config.toml
init = "normal"
seq_len = 256
train_tokens = 698900000
Each number is 50 + 15 x the weight over its row's rms, rounded and kept within 0 to 99. Layers, rows and columns count from 0. The size before them is the row's rms in percent of the matrix's.

# layer 5 attention key, 384x384, rms 0.0562, rows 297-319, columns 320-383
091:65 57 50 46 50 34 44 62 81 48 42 38 55 41 58 17 69 57 52 54 56 60 54 37 39 32 77 52 59 59 87 56 46 52 44 70 51 45 57 30 29 39 48 45 29 54 47 52 41 63 53 61 71 49 81 33 38 73 53 52 44 53 36 49
091:45 50 43 66 30 83 42 54 63 27 80 50 55 42 55 26 24 57 46 61 57 25 50 68 79 47 58 72 70 61 75 87 43 37 49 52 41 46 60 22 59 36 40 50 66 37 51 47 65 66 62 42 69 59 62 60 35 52 48 33 48 46 50 45
084:42 23 74 52 59 27 54 74 45 31 42 16 52 37 58 56 52 28 55 05 66 36 53 31 27 58 32 57 57 57 61 57 44 52 46 50 52 38 37 43 84 44 65 88 30 54 63 52 65 78 38 55 63 53 33 33 31 38 53 48 26 57 64 52
094:34 54 44 50 70 44 39 56 57 78 61 27 53 43 59 77 43 52 44 51 56 80 47 80 33 48 37 49 25 68 45 53 50 56 61 56 60 41 38 16 75 53 72 51 71 64 77 63 53 14 57 46 49 36 56 78 65 51 55 34 56 50 35 55
088:61 53 74 55 36 59 49 29 62 34 46 75 49 27 85 66 65 72 14 34 53 60 59 78 34 56 48 94 40 42 31 49 62 51 59 39 53 58 33 29 25 44 34 54 38 22 51 48 67 42 81 36 61 62 53 57 59 62 57 44 92 44 48 63
089:41 36 41 86 49 39 71 60 78 21 35 39 70 87 68 27 66 68 59 62 38 56 56 59 60 53 62 80 69 28 30 83 49 52 34 17 64 78 50 54 33 38 53 71 38 69 60 36 55 36 57 54 69 45 59 47 61 68 36 39 56 45 29 33
088:56 72 77 26 59 39 45 57 74 58 91 58 42 64 38 39 54 72 40 79 52 57 66 52 29 41 46 24 31 81 74 68 55 36 45 18 37 29 55 62 58 31 71 53 79 46 50 51 57 40 49 30 57 64 35 50 40 25 66 53 59 47 50 46
084:40 43 34 51 40 38 59 42 20 77 47 35 38 39 37 69 72 66 65 63 50 55 53 35 65 45 47 55 41 47 67 56 14 42 45 49 65 43 65 68 41 19 81 45 31 54 36 64 43 41 55 55 13 36 50 42 52 59 55 46 34 42 65 60
086:41 38 34 36 45 47 55 49 60 67 60 40 77 76 83 51 54 28 29 27 64 66 45 49 65 42 52 70 47 38 75 59 43 46 12 35 18 70 28 37 38 43 40 45 42 76 51 06 46 50 69 58 42 61 65 46 49 69 69 64 43 51 47 45
091:52 68 47 50 52 48 29 67 54 92 53 59 82 63 51 68 55 11 64 36 44 67 31 26 34 46 82 48 37 23 51 39 65 53 42 63 31 28 53 81 49 78 67 58 52 51 59 44 47 34 34 40 29 30 49 55 51 85 47 92 55 20 61 39
091:23 63 39 42 50 66 25 46 62 67 52 45 38 51 62 57 77 30 18 61 64 60 61 53 42 39 63 38 68 57 30 51 33 67 50 35 22 42 65 45 48 52 71 71 72 37 54 41 42 34 29 29 43 42 42 50 49 24 55 51 46 42 30 45
091:49 37 48 58 34 11 49 60 43 47 76 51 71 30 37 42 45 44 66 57 26 38 45 56 63 68 46 58 70 54 56 71 60 67 54 29 30 56 10 35 48 48 65 55 33 67 71 06 61 45 56 27 49 58 38 53 48 35 77 46 85 51 52 72
088:34 21 55 71 37 52 49 63 43 75 60 59 39 61 45 58 29 52 64 56 53 55 34 37 44 33 43 64 85 45 62 55 53 41 63 54 22 43 42 62 55 54 35 35 64 67 53 57 71 14 43 47 57 75 70 78 52 62 26 55 64 25 60 34
086:49 49 24 49 63 66 38 37 38 30 58 68 59 17 72 34 27 51 71 55 55 39 44 61 69 38 44 79 57 64 31 23 27 54 58 53 36 56 54 41 76 75 40 81 21 47 58 55 35 39 63 51 52 44 85 31 43 45 65 35 67 45 55 65
089:44 46 48 46 28 39 66 44 59 87 62 50 74 59 63 35 53 57 54 47 48 89 28 54 30 67 78 54 54 73 48 37 42 39 37 27 41 57 60 80 55 36 60 40 56 36 49 41 56 68 48 42 28 43 63 40 43 51 48 42 46 42 71 58
092:38 63 57 46 43 59 62 71 67 68 68 70 39 50 43 39 65 47 68 30 52 38 42 48 28 66 48 58 50 57 42 23 43 45 40 44 32 33 40 68 47 47 51 69 47 66 55 21 61 58 24 40 53 48 72 71 59 60 76 23 78 13 57 40
084:59 60 56 42 38 44 56 28 45 57 44 61 62 56 58 70 55 73 65 64 44 29 36 58 46 32 47 43 53 58 76 42 55 64 65 51 69 38 37 28 44 63 54 62 59 41 45 41 44 50 36 36 31 29 35 28 66 75 39 47 41 36 57 32
086:58 36 53 51 45 60 51 55 47 35 41 48 44 28 44 24 43 65 61 78 54 58 63 81 63 64 84 42 64 59 60 40 47 52 69 39 53 56 38 56 58 55 52 00 42 23 48 52 65 66 63 51 55 48 65 37 49 47 27 60 58 55 97 15
088:48 56 92 60 45 53 25 36 49 58 41 64 15 75 13 31 51 44 46 67 55 58 47 46 41 42 66 55 55 29 38 43 42 22 55 56 62 73 57 63 71 36 57 63 24 55 60 61 27 36 41 58 51 58 76 32 66 34 55 80 59 60 53 68
094:56 61 44 44 62 56 57 55 64 56 34 58 50 35 51 33 47 56 69 57 53 45 77 55 44 51 54 54 29 35 39 43 62 42 38 26 26 73 53 79 36 73 32 46 55 44 45 42 58 62 47 15 70 50 73 62 42 35 37 60 61 60 38 63
089:55 67 35 49 47 40 38 57 60 41 55 77 55 47 28 44 64 44 46 18 57 42 62 35 45 81 49 59 38 39 49 29 60 30 71 39 64 42 55 35 53 43 35 44 71 52 41 43 78 44 38 36 29 44 63 48 63 51 52 53 66 43 36 32
089:48 69 47 39 62 21 50 42 56 25 67 78 35 36 54 39 73 55 80 62 41 52 50 59 53 62 51 46 67 54 67 40 58 60 48 34 78 63 33 36 50 53 24 64 52 18 40 24 45 60 65 52 38 32 60 74 31 69 57 61 36 50 62 63
087:53 30 65 42 30 38 69 74 71 37 70 34 26 48 67 73 35 52 24 73 57 44 64 32 37 40 45 52 45 73 36 51 55 27 62 78 30 36 55 49 62 34 33 38 37 73 27 68 36 33 59 66 50 26 57 46 40 38 52 54 30 45 51 74
# layer 5 attention query, 384x384, rms 0.0556, rows 298-319, columns 320-383
089:36 12 82 43 64 44 19 71 63 21 55 25 59 55 69 64 48 74 45 36 76 54 43 60 41 38 62 51 56 61 63 45 51 54 36 68 41 75 41 54 53 26 62 49 33 49 62 41 56 46 47 33 61 44 44 54 61 44 62 13 42 39 26 51
084:51 58 57 33 46 50 64 32 66 47 30 65 17 34 31 34 61 42 47 63 83 40 51 61 29 54 43 76 56 43 51 23 71 47 60 74 74 50 45 45 43 35 58 88 51 55 64 63 28 41 55 33 58 47 50 56 62 38 50 64 42 33 20 41
091:68 52 41 56 40 76 53 60 71 64 54 52 26 43 48 51 44 61 54 40 31 51 83 59 68 48 41 75 46 58 62 56 64 37 15 46 53 47 48 50 58 60 41 46 45 45 40 38 71 58 60 38 29 52 71 46 30 37 47 32 34 18 23 64
085:60 46 24 41 40 30 83 39 40 64 61 29 58 68 52 42 40 40 49 82 61 41 45 52 50 35 50 37 52 65 52 60 44 75 54 65 43 19 71 58 45 27 36 62 24 62 44 43 43 59 47 63 39 62 53 63 43 86 85 57 29 62 63 53
087:42 22 39 49 62 43 43 37 31 36 65 67 14 65 45 84 56 63 43 65 26 45 57 48 68 36 37 39 34 34 36 38 30 56 52 43 44 36 41 57 42 44 38 42 17 58 62 55 55 47 42 78 54 38 31 48 51 38 54 48 61 74 54 47
089:58 58 40 46 80 26 66 33 52 65 30 13 49 52 65 48 62 23 35 78 79 50 55 60 55 22 57 68 34 52 61 64 54 38 34 79 31 62 48 28 34 59 57 63 45 57 47 52 54 56 74 56 38 43 61 44 76 37 42 53 38 34 45 52
084:71 46 64 73 43 44 80 28 52 49 44 32 42 48 50 35 52 58 43 52 58 46 58 68 51 36 45 28 41 80 54 48 52 60 77 79 37 37 47 50 44 59 25 42 40 62 59 73 38 47 66 58 52 54 28 27 55 69 36 55 13 69 51 55
083:57 70 32 62 59 50 21 65 35 68 72 59 68 70 19 56 38 60 43 60 46 55 60 63 65 32 40 55 64 63 52 66 38 46 50 61 44 56 46 51 41 53 78 54 50 27 49 51 69 83 50 47 31 31 53 37 52 74 68 87 52 48 33 60
090:52 47 37 45 32 56 56 45 45 69 41 57 58 56 58 36 68 35 55 69 68 54 46 44 63 43 32 76 46 68 52 68 41 59 28 31 46 52 64 38 45 32 73 76 63 34 49 58 34 55 52 17 76 52 55 49 38 52 60 48 68 40 76 79
086:53 43 54 34 69 63 40 67 68 49 45 31 43 43 73 56 33 32 46 55 57 77 41 60 29 52 77 49 34 43 45 24 66 30 41 57 46 48 47 64 58 68 39 62 40 55 59 37 70 53 55 42 30 34 34 31 34 50 45 53 43 72 48 41
090:40 52 42 38 41 53 30 52 58 67 45 49 19 56 65 81 51 80 30 49 33 54 55 54 55 32 66 57 41 62 61 45 55 64 64 69 67 81 45 79 40 35 22 20 75 58 35 50 57 42 42 57 36 36 46 56 51 22 54 61 44 56 59 64
088:69 65 38 35 56 47 58 61 35 46 61 67 62 59 71 63 44 44 59 56 52 66 62 53 48 80 52 20 75 47 32 47 42 48 32 38 35 36 50 36 56 55 35 54 64 37 59 32 45 79 57 60 50 37 49 44 36 29 54 55 51 33 45 64
081:50 59 35 13 43 33 82 71 81 41 58 64 40 35 47 61 45 44 43 32 63 64 67 47 32 32 45 42 38 74 36 73 46 77 45 58 52 54 52 58 48 62 54 58 62 55 59 87 61 70 38 75 40 52 69 62 41 58 48 69 58 60 38 53
089:64 21 45 65 50 63 68 73 38 79 44 50 44 61 72 61 48 62 48 58 76 74 51 53 59 52 26 34 40 50 45 27 62 21 53 60 55 52 66 58 65 20 26 64 71 27 39 48 53 60 54 32 49 35 45 53 57 25 46 44 56 43 64 51
089:47 51 46 64 54 38 69 65 54 83 54 40 45 71 45 70 44 47 56 52 43 42 70 56 52 47 19 58 42 82 61 76 58 67 50 48 37 07 32 59 47 47 41 17 61 49 33 44 70 70 43 35 46 48 17 24 44 68 47 75 57 29 49 69
085:80 61 58 52 56 59 61 59 64 37 52 37 14 45 72 44 50 62 44 61 36 40 55 53 63 48 48 51 41 53 50 32 54 68 47 61 52 61 28 54 60 65 56 47 36 72 24 47 72 59 44 49 73 47 48 55 14 63 44 26 69 12 32 60
088:12 42 38 50 63 60 67 53 64 30 64 57 36 46 43 38 25 49 41 61 64 32 67 00 65 31 22 33 41 32 56 43 63 63 63 56 45 52 55 39 52 69 44 42 45 42 25 48 52 43 50 59 62 34 51 47 65 50 56 66 29 86 27 28
087:74 41 35 62 29 56 67 52 59 70 26 19 53 45 46 16 44 82 49 17 56 65 58 23 57 57 60 38 35 37 39 67 49 42 63 36 41 54 37 72 34 16 50 52 47 49 45 71 39 49 31 33 13 56 63 35 70 51 48 63 50 38 85 18
095:57 59 66 54 42 52 49 37 59 48 63 25 75 43 35 50 36 39 52 59 50 42 42 37 50 77 61 35 57 66 38 44 44 41 48 41 29 51 70 65 25 44 05 38 41 66 41 40 88 39 52 63 15 62 62 48 79 68 19 63 49 71 61 40
088:53 45 66 65 56 54 45 31 35 59 63 41 31 50 36 45 35 31 71 73 42 64 55 43 70 40 43 65 43 28 70 49 26 63 48 59 53 57 21 53 46 32 46 64 37 42 24 43 27 53 51 28 48 42 54 10 69 54 40 27 58 52 46 43
089:41 76 53 45 40 65 92 36 60 54 23 54 39 46 35 64 74 60 74 55 55 48 56 65 42 61 71 71 61 25 44 59 47 40 48 51 62 64 23 33 42 36 38 67 47 36 64 76 32 74 08 39 83 49 55 25 32 39 52 39 78 41 27 24
088:52 55 46 58 36 54 61 57 42 78 51 48 67 46 81 77 51 42 28 23 17 47 54 31 49 67 46 54 70 44 36 30 74 40 55 50 29 46 63 76 55 68 48 42 39 67 47 63 67 50 52 89 51 47 39 45 65 47 71 48 48 52 47 58
# layer 5 attention value, 384x384, rms 0.0545, rows 256-287, columns 320-383
103:54 76 78 47 60 68 37 39 48 28 63 56 74 59 44 47 52 55 50 66 11 31 79 44 54 61 53 51 24 70 41 55 36 45 42 62 49 54 31 38 34 43 59 61 42 56 48 42 43 71 60 32 17 72 36 58 57 13 67 54 62 43 57 35
104:72 31 50 68 43 34 71 70 23 30 55 52 50 61 37 58 38 65 49 55 40 73 64 47 46 60 38 18 52 47 75 47 65 52 62 61 51 45 45 37 42 36 49 47 71 67 43 42 43 33 37 20 43 47 63 36 78 76 55 81 33 22 54 21
104:40 61 54 50 51 51 46 85 84 49 35 50 13 57 53 40 51 41 67 41 59 52 40 47 46 54 69 59 72 59 65 68 49 53 64 71 43 36 82 26 43 58 41 81 46 48 48 48 84 49 47 63 33 38 85 25 25 63 25 37 64 44 70 67
094:62 46 24 61 53 41 64 51 63 49 36 62 48 37 63 17 69 35 36 65 47 31 64 43 55 42 23 79 51 50 48 41 42 61 56 47 61 49 44 44 61 45 56 61 60 60 18 32 40 39 51 51 64 35 56 57 73 58 65 31 63 59 53 73
102:36 65 51 33 24 28 75 81 43 57 38 48 58 34 70 55 67 43 83 48 60 64 44 64 54 40 78 51 26 52 57 32 41 64 64 40 47 80 29 52 42 62 68 52 46 00 25 61 36 33 51 36 76 41 61 53 25 33 47 35 60 55 30 57
108:39 36 49 68 46 59 36 43 68 73 39 56 39 41 45 65 56 72 47 24 27 52 75 41 39 25 67 46 36 40 32 77 51 43 52 34 59 66 32 38 45 52 64 64 42 27 43 46 44 70 50 67 56 66 39 64 12 64 78 53 25 50 59 23
103:52 44 45 64 45 50 62 40 51 29 47 42 57 52 40 20 35 40 64 43 38 36 64 57 65 49 21 73 52 59 46 27 47 45 48 50 39 81 20 77 59 25 66 94 19 47 40 61 22 40 54 65 28 61 48 46 83 88 46 38 48 62 41 47
099:39 57 46 48 56 70 50 52 96 52 39 37 84 62 46 53 40 47 33 25 53 69 40 59 86 56 49 44 40 56 36 58 28 54 47 40 71 55 72 55 45 57 53 41 64 38 71 28 50 82 52 60 42 38 27 53 34 25 35 67 65 42 50 54
102:48 54 72 44 58 36 87 47 62 42 39 43 54 39 55 38 41 86 67 60 47 45 35 66 47 35 64 52 48 66 50 50 37 70 48 31 40 52 56 49 46 51 60 48 59 71 18 61 72 71 24 52 32 61 77 56 53 44 42 48 54 68 49 41
095:40 48 31 65 79 50 48 43 58 52 35 22 47 42 43 46 40 45 39 38 41 56 79 51 39 42 50 53 46 22 51 70 34 53 26 20 65 48 51 55 61 42 25 55 46 38 59 33 57 54 53 48 86 34 63 38 74 48 45 20 48 68 35 37
110:49 68 88 69 47 36 63 35 74 23 28 45 42 45 46 58 27 50 67 21 16 49 60 78 57 55 90 42 54 72 59 69 48 39 39 41 45 46 57 77 50 70 56 54 58 58 52 40 50 33 58 49 43 66 65 87 46 31 60 59 56 54 19 44
097:58 70 49 50 52 16 28 46 06 79 40 27 61 49 45 62 37 52 31 79 38 37 42 40 50 50 47 54 78 34 34 20 50 56 73 53 64 57 47 44 48 29 60 66 47 37 53 38 38 63 69 47 38 50 63 73 24 74 43 80 65 34 43 57
110:39 30 64 31 63 61 08 73 42 21 63 53 65 34 34 57 51 34 42 76 58 57 43 57 42 37 58 48 41 53 52 41 50 57 61 63 62 21 40 29 47 45 21 35 37 72 53 66 68 56 10 41 51 36 48 36 43 59 49 57 30 28 60 32
106:12 32 69 26 67 49 44 45 55 62 60 18 57 34 44 68 47 56 77 56 47 40 49 57 57 16 65 22 49 54 51 64 50 45 44 62 58 28 40 45 55 38 35 25 39 40 33 64 50 39 44 65 59 58 30 26 44 42 72 52 65 57 58 34
101:57 71 49 51 42 41 31 26 27 62 62 76 59 71 68 58 57 51 65 37 14 12 53 48 40 40 44 50 19 66 48 32 63 45 38 60 51 51 21 68 31 51 41 27 53 51 50 62 51 43 36 66 47 53 33 64 52 51 75 45 29 24 50 32
106:70 56 87 50 50 42 61 42 35 47 30 69 41 27 41 37 59 55 46 48 55 55 49 34 66 61 67 31 46 39 16 49 71 38 55 65 75 55 33 74 55 45 44 32 57 50 37 34 59 33 67 31 35 70 58 41 35 60 48 52 43 47 37 28
106:36 54 49 73 60 62 66 84 47 65 59 45 64 46 55 58 60 51 49 51 47 10 20 52 48 55 41 38 48 49 71 73 74 36 57 24 53 59 17 44 68 26 41 31 66 65 26 65 51 73 46 56 58 58 41 69 54 55 66 48 45 49 70 59
101:56 44 86 54 55 66 28 77 54 99 54 59 35 64 31 30 62 40 40 36 51 54 56 39 62 57 50 50 44 49 21 62 59 36 44 61 63 50 78 46 50 32 45 35 42 21 45 53 85 42 31 56 67 19 76 37 78 37 35 58 36 28 30 43
099:36 44 45 34 61 77 63 76 70 49 51 68 67 40 51 27 27 53 70 39 33 44 63 25 58 39 61 49 47 44 62 35 65 44 50 37 57 53 38 51 42 58 45 34 67 57 54 32 63 61 46 52 60 46 40 42 64 39 60 55 69 33 38 25
106:39 81 40 64 40 47 61 13 55 56 37 59 73 49 38 54 49 55 45 38 53 58 61 54 31 12 08 50 38 59 60 28 46 58 56 57 52 37 82 52 37 47 55 57 64 53 53 62 70 55 47 65 44 57 44 56 67 46 46 54 44 40 14 37
108:57 38 56 57 67 56 43 39 43 41 72 29 50 33 54 72 45 77 54 34 20 72 55 61 25 36 68 42 53 44 82 38 41 73 36 70 52 35 54 64 56 33 79 59 42 61 40 33 74 27 31 65 65 59 52 60 58 06 45 65 38 74 48 68
103:48 42 50 33 39 22 50 44 52 47 38 49 57 56 26 51 72 53 33 41 48 72 70 30 44 54 57 40 62 19 32 49 82 64 85 44 35 46 49 35 70 40 59 64 51 54 62 57 79 30 45 45 57 61 62 58 63 47 61 65 50 45 73 46
100:62 36 51 43 65 49 52 55 46 36 67 43 46 44 46 36 29 47 56 57 41 32 71 60 51 59 45 22 51 51 85 30 56 63 32 59 52 63 26 61 55 44 37 56 60 57 13 43 32 60 39 49 39 74 51 48 56 66 73 57 76 51 55 39
098:62 44 34 38 63 40 48 48 18 49 36 37 45 58 57 41 62 48 15 42 58 74 42 28 43 34 35 77 60 49 63 60 65 54 54 82 32 65 53 66 54 51 38 64 37 58 43 38 26 13 45 77 45 59 40 53 55 44 41 38 62 38 50 53
104:29 38 66 85 68 45 62 63 70 44 60 61 48 30 54 60 46 62 61 47 29 41 51 57 38 45 32 43 45 39 40 40 31 38 32 40 56 62 57 58 68 14 69 30 65 43 61 55 37 66 33 66 30 50 27 11 45 44 70 68 50 61 38 57
105:44 32 44 58 69 54 48 57 72 52 56 17 39 71 50 52 43 40 60 44 48 63 50 44 78 56 62 43 61 42 42 51 54 49 21 49 30 66 50 63 56 63 37 46 44 62 68 73 53 61 18 66 52 29 54 41 44 42 56 33 40 48 66 82
107:53 70 63 56 43 58 42 49 60 09 35 72 42 31 54 43 66 56 46 36 45 56 49 82 60 52 59 64 07 55 63 33 26 60 55 51 28 40 60 36 31 52 26 37 61 66 51 59 63 71 67 70 48 54 44 58 53 52 41 55 70 44 51 51
107:51 62 32 63 56 41 36 55 31 71 39 50 33 64 67 59 50 58 32 61 47 46 44 51 57 37 73 48 46 44 31 60 21 28 66 27 49 46 46 83 36 48 56 42 48 41 64 38 31 57 69 35 61 22 57 35 45 38 36 60 39 48 31 37
111:48 53 59 36 59 28 34 83 60 42 40 47 54 30 61 41 49 67 35 38 63 29 33 61 42 58 50 60 35 59 42 33 37 12 39 55 69 45 49 50 58 57 38 49 62 18 39 49 66 62 46 53 60 56 44 54 58 37 55 65 63 50 69 32
104:44 22 66 51 51 68 58 32 60 34 47 35 41 37 50 44 50 39 32 28 37 72 76 48 70 55 59 52 65 54 41 58 48 66 78 48 77 36 51 55 39 34 54 34 63 46 47 59 42 66 59 55 42 62 39 51 65 36 63 46 90 48 43 66
115:29 32 44 43 39 50 38 35 46 71 45 63 53 41 50 55 57 44 51 33 63 45 55 16 65 40 38 58 42 31 36 26 60 50 47 57 47 66 64 49 38 57 44 73 43 44 58 60 40 14 68 52 32 71 46 29 57 39 65 67 59 37 44 37
103:46 54 44 54 35 93 59 50 40 82 57 18 68 48 32 34 83 61 65 43 65 45 41 65 27 41 48 43 49 39 33 57 52 44 63 47 51 39 37 45 61 53 49 46 11 58 37 54 52 36 56 30 70 81 40 34 59 47 35 52 33 46 31 59
# layer 5 attention output (transposed), 384x384, rms 0.0962, rows 256-287, columns 320-383
104:42 39 77 38 53 63 22 54 30 34 46 62 35 63 62 65 51 54 69 60 44 55 46 34 73 44 49 34 52 56 65 61 47 56 62 44 50 54 74 24 44 91 63 82 37 42 38 41 16 57 51 48 55 61 52 59 18 55 38 72 50 41 36 60
107:15 64 47 17 42 24 45 39 62 53 65 37 60 47 63 79 48 35 55 51 34 34 46 75 65 41 61 60 61 57 35 50 61 66 35 43 49 67 35 45 49 46 68 58 24 46 54 73 34 73 26 72 68 63 45 45 54 32 65 54 60 29 60 53
103:50 58 31 66 31 35 74 46 57 68 76 83 37 33 27 41 42 60 42 46 68 36 52 51 36 72 46 36 60 55 77 63 46 21 67 46 51 58 45 37 87 59 57 41 64 69 61 60 60 32 41 50 59 78 51 72 67 39 47 62 49 44 31 36
099:45 37 46 39 60 65 37 56 48 74 10 47 44 45 09 65 44 48 29 15 44 81 59 66 58 67 53 57 58 63 66 60 77 61 40 58 50 30 49 46 72 46 45 48 62 22 74 63 36 42 64 43 75 45 37 51 51 35 45 37 42 48 40 53
101:52 38 63 58 64 61 36 35 81 58 39 50 60 61 53 67 39 39 60 31 70 52 42 39 59 64 54 59 41 53 45 39 41 32 68 81 59 23 65 57 59 49 44 29 62 70 62 48 62 37 48 51 64 50 53 68 34 64 64 51 41 55 53 59
106:45 72 67 31 25 61 62 60 52 41 47 31 53 56 32 37 30 52 49 48 75 51 54 43 56 28 36 58 52 65 32 53 41 37 46 53 80 37 57 42 63 63 42 10 35 56 51 24 55 51 36 55 62 42 44 36 57 40 42 59 35 57 45 53
103:51 72 35 61 71 47 69 23 50 40 51 54 58 46 73 51 59 76 30 66 74 66 25 51 39 39 60 64 44 45 52 32 65 66 56 40 54 66 78 63 50 67 32 69 57 58 53 67 41 25 43 62 66 27 33 35 48 37 53 40 52 27 61 58
097:36 45 40 45 45 23 44 62 57 65 43 13 32 53 49 39 65 22 62 66 63 40 66 46 56 39 57 51 52 31 58 43 49 39 56 50 53 45 37 41 49 41 66 82 30 57 36 38 45 31 49 63 54 56 65 49 35 59 32 61 62 51 53 63
103:79 73 34 44 53 54 40 55 60 41 60 59 41 55 30 48 51 41 64 12 40 52 32 19 61 71 46 65 61 52 64 46 62 37 58 36 54 21 59 53 57 32 53 45 49 57 68 41 90 45 76 52 49 45 30 75 37 19 00 76 58 24 23 42
095:58 49 54 54 65 71 30 58 64 42 47 44 40 38 45 51 31 43 41 23 35 37 38 78 42 66 54 59 48 58 53 24 54 27 59 50 60 40 26 53 55 71 71 35 43 10 44 75 51 57 41 55 63 67 49 84 29 63 36 51 39 43 44 43
113:47 60 33 79 30 50 60 34 33 27 56 55 24 61 61 73 47 76 44 59 63 26 53 11 50 35 16 60 37 34 59 62 40 66 41 74 45 38 41 48 41 39 77 41 30 56 39 49 52 60 68 31 37 65 48 62 54 41 33 52 48 49 18 65
101:71 39 39 58 33 63 43 40 79 47 34 77 53 62 76 72 66 41 40 65 60 68 41 57 37 47 82 38 41 63 58 56 63 32 19 50 44 55 59 40 46 62 47 57 45 50 51 38 38 58 63 49 61 53 35 13 30 43 30 52 72 42 69 67
110:42 83 44 47 74 80 51 50 53 78 29 50 27 38 59 61 62 34 51 23 48 47 62 61 38 68 85 36 63 40 31 37 33 41 46 24 70 41 47 54 31 45 43 70 61 29 49 57 51 44 56 20 24 18 54 61 68 62 43 45 54 37 36 61
105:49 21 33 56 50 49 45 46 44 49 56 78 40 47 42 61 46 39 59 39 35 48 63 65 45 72 66 35 62 44 61 86 31 76 55 57 31 58 53 40 26 63 46 69 42 56 46 38 91 50 52 36 58 53 53 41 76 45 32 37 68 72 45 28
104:46 70 34 66 60 47 49 22 28 06 49 53 50 51 52 37 26 47 43 65 84 47 37 13 48 46 35 41 71 44 54 53 16 50 34 36 36 61 55 57 48 60 38 44 28 53 72 35 34 58 44 46 33 25 56 52 70 73 41 47 47 55 46 71
110:62 51 49 52 56 55 87 60 40 56 67 63 44 49 41 48 33 15 37 77 63 62 44 67 48 77 30 47 53 67 73 55 61 60 64 66 46 41 43 37 31 38 55 16 49 36 82 39 45 54 66 58 47 65 43 44 49 72 67 63 30 42 50 82
102:81 57 52 38 56 57 51 62 53 15 58 42 59 60 49 33 45 40 40 23 99 68 60 71 30 66 17 43 58 64 29 54 46 41 49 28 83 31 53 44 56 53 30 65 61 46 59 73 65 28 32 54 50 70 40 37 62 73 43 60 31 54 36 48
102:53 42 33 36 47 30 68 66 79 32 67 63 50 18 57 60 27 78 60 38 23 43 61 66 35 46 87 42 65 32 58 55 51 56 59 45 80 41 30 61 67 65 79 40 36 40 79 43 58 72 20 54 46 31 37 69 55 51 36 48 51 77 40 39
103:73 58 54 58 70 52 49 58 52 79 29 66 48 20 45 52 57 38 42 36 68 60 66 75 38 64 57 59 50 62 44 66 56 66 36 56 41 70 47 35 41 52 65 65 52 68 74 77 47 53 36 56 71 55 39 57 44 56 47 46 53 44 30 71
107:63 47 43 30 56 47 66 44 35 33 30 41 69 07 35 62 40 40 62 31 79 60 38 43 56 37 34 53 45 46 56 14 56 92 19 67 39 59 38 45 60 69 43 25 65 26 61 62 40 43 74 77 63 20 41 29 55 54 44 41 51 47 49 57
106:40 53 63 43 39 62 57 56 63 65 20 69 79 48 43 36 33 65 42 41 54 29 50 49 57 70 52 44 67 71 37 61 52 50 60 23 61 61 73 40 38 11 46 61 42 24 27 40 75 82 68 34 40 41 38 70 44 49 64 45 45 43 48 57
103:22 49 35 51 50 48 48 50 59 50 43 42 66 64 54 55 60 58 57 16 65 41 43 64 57 75 63 59 62 53 71 62 56 49 28 43 44 38 55 35 53 64 29 56 46 28 39 50 62 65 61 63 56 47 61 48 44 59 68 37 23 25 49 28
104:50 66 33 09 27 59 63 37 47 74 23 59 69 65 47 99 50 49 39 46 68 28 62 68 61 38 45 60 60 60 41 33 28 65 64 43 64 39 53 28 30 68 64 35 68 63 54 55 49 41 78 27 39 10 71 50 30 60 80 67 54 55 54 47
098:52 48 49 42 40 57 43 49 21 38 65 44 58 86 34 54 43 70 57 65 60 34 39 45 64 69 51 53 53 27 30 54 34 38 48 77 32 78 53 62 62 37 47 74 09 38 42 32 57 60 71 61 58 42 41 29 43 60 84 35 61 71 60 41
108:48 50 40 26 53 38 57 40 52 64 33 08 46 41 70 47 39 50 21 57 72 51 57 51 30 25 60 59 59 45 79 52 36 57 72 68 71 59 47 64 36 81 63 69 35 89 36 52 57 37 45 52 44 42 44 46 51 61 47 68 33 62 72 53
110:79 48 36 60 28 60 65 40 39 41 63 73 49 24 39 44 55 30 46 57 56 22 61 34 50 53 15 61 41 61 42 23 32 41 70 13 31 57 38 67 41 35 58 58 56 83 42 38 39 40 50 39 50 61 47 67 50 26 39 69 78 66 61 30
108:27 53 72 71 58 72 51 80 34 52 34 51 83 67 76 42 38 53 58 69 63 54 43 61 49 59 51 53 65 32 39 50 78 41 49 36 55 69 42 68 37 56 43 45 69 46 37 52 56 55 56 34 55 38 55 74 65 56 37 56 29 33 62 43
105:52 20 50 62 46 52 57 80 65 44 32 52 40 46 67 60 47 61 50 61 57 46 66 60 58 44 48 64 29 53 65 62 43 23 30 40 49 44 57 33 52 30 48 34 51 51 49 43 40 47 43 46 61 41 41 61 21 51 33 38 63 72 36 48
115:51 33 68 62 39 48 33 53 57 36 37 52 43 77 48 61 48 54 74 13 49 79 44 61 41 57 63 35 59 64 32 51 49 68 69 44 63 53 52 82 47 51 56 26 64 62 65 45 60 41 39 38 49 34 73 55 54 52 32 47 40 37 60 39
105:65 76 31 51 53 63 42 74 43 60 28 52 48 54 47 55 44 61 52 65 49 42 47 58 46 35 51 37 64 56 66 47 43 49 52 49 55 49 37 19 57 63 69 61 46 64 29 91 63 79 46 42 62 36 44 61 31 34 46 44 63 54 56 53
114:52 58 43 31 43 61 53 72 25 70 54 60 37 41 27 59 43 52 66 41 67 41 32 56 23 37 46 63 81 62 45 53 36 65 45 73 79 59 75 33 51 54 36 55 60 47 59 26 38 60 51 65 69 56 67 55 55 25 15 40 45 74 66 64
103:39 43 70 65 58 43 42 41 44 48 44 60 50 71 50 59 75 40 43 51 51 48 51 40 65 71 28 62 41 36 43 69 27 46 57 62 69 27 29 49 55 71 60 70 50 35 59 47 31 38 36 52 62 33 57 55 36 41 53 48 67 48 58 23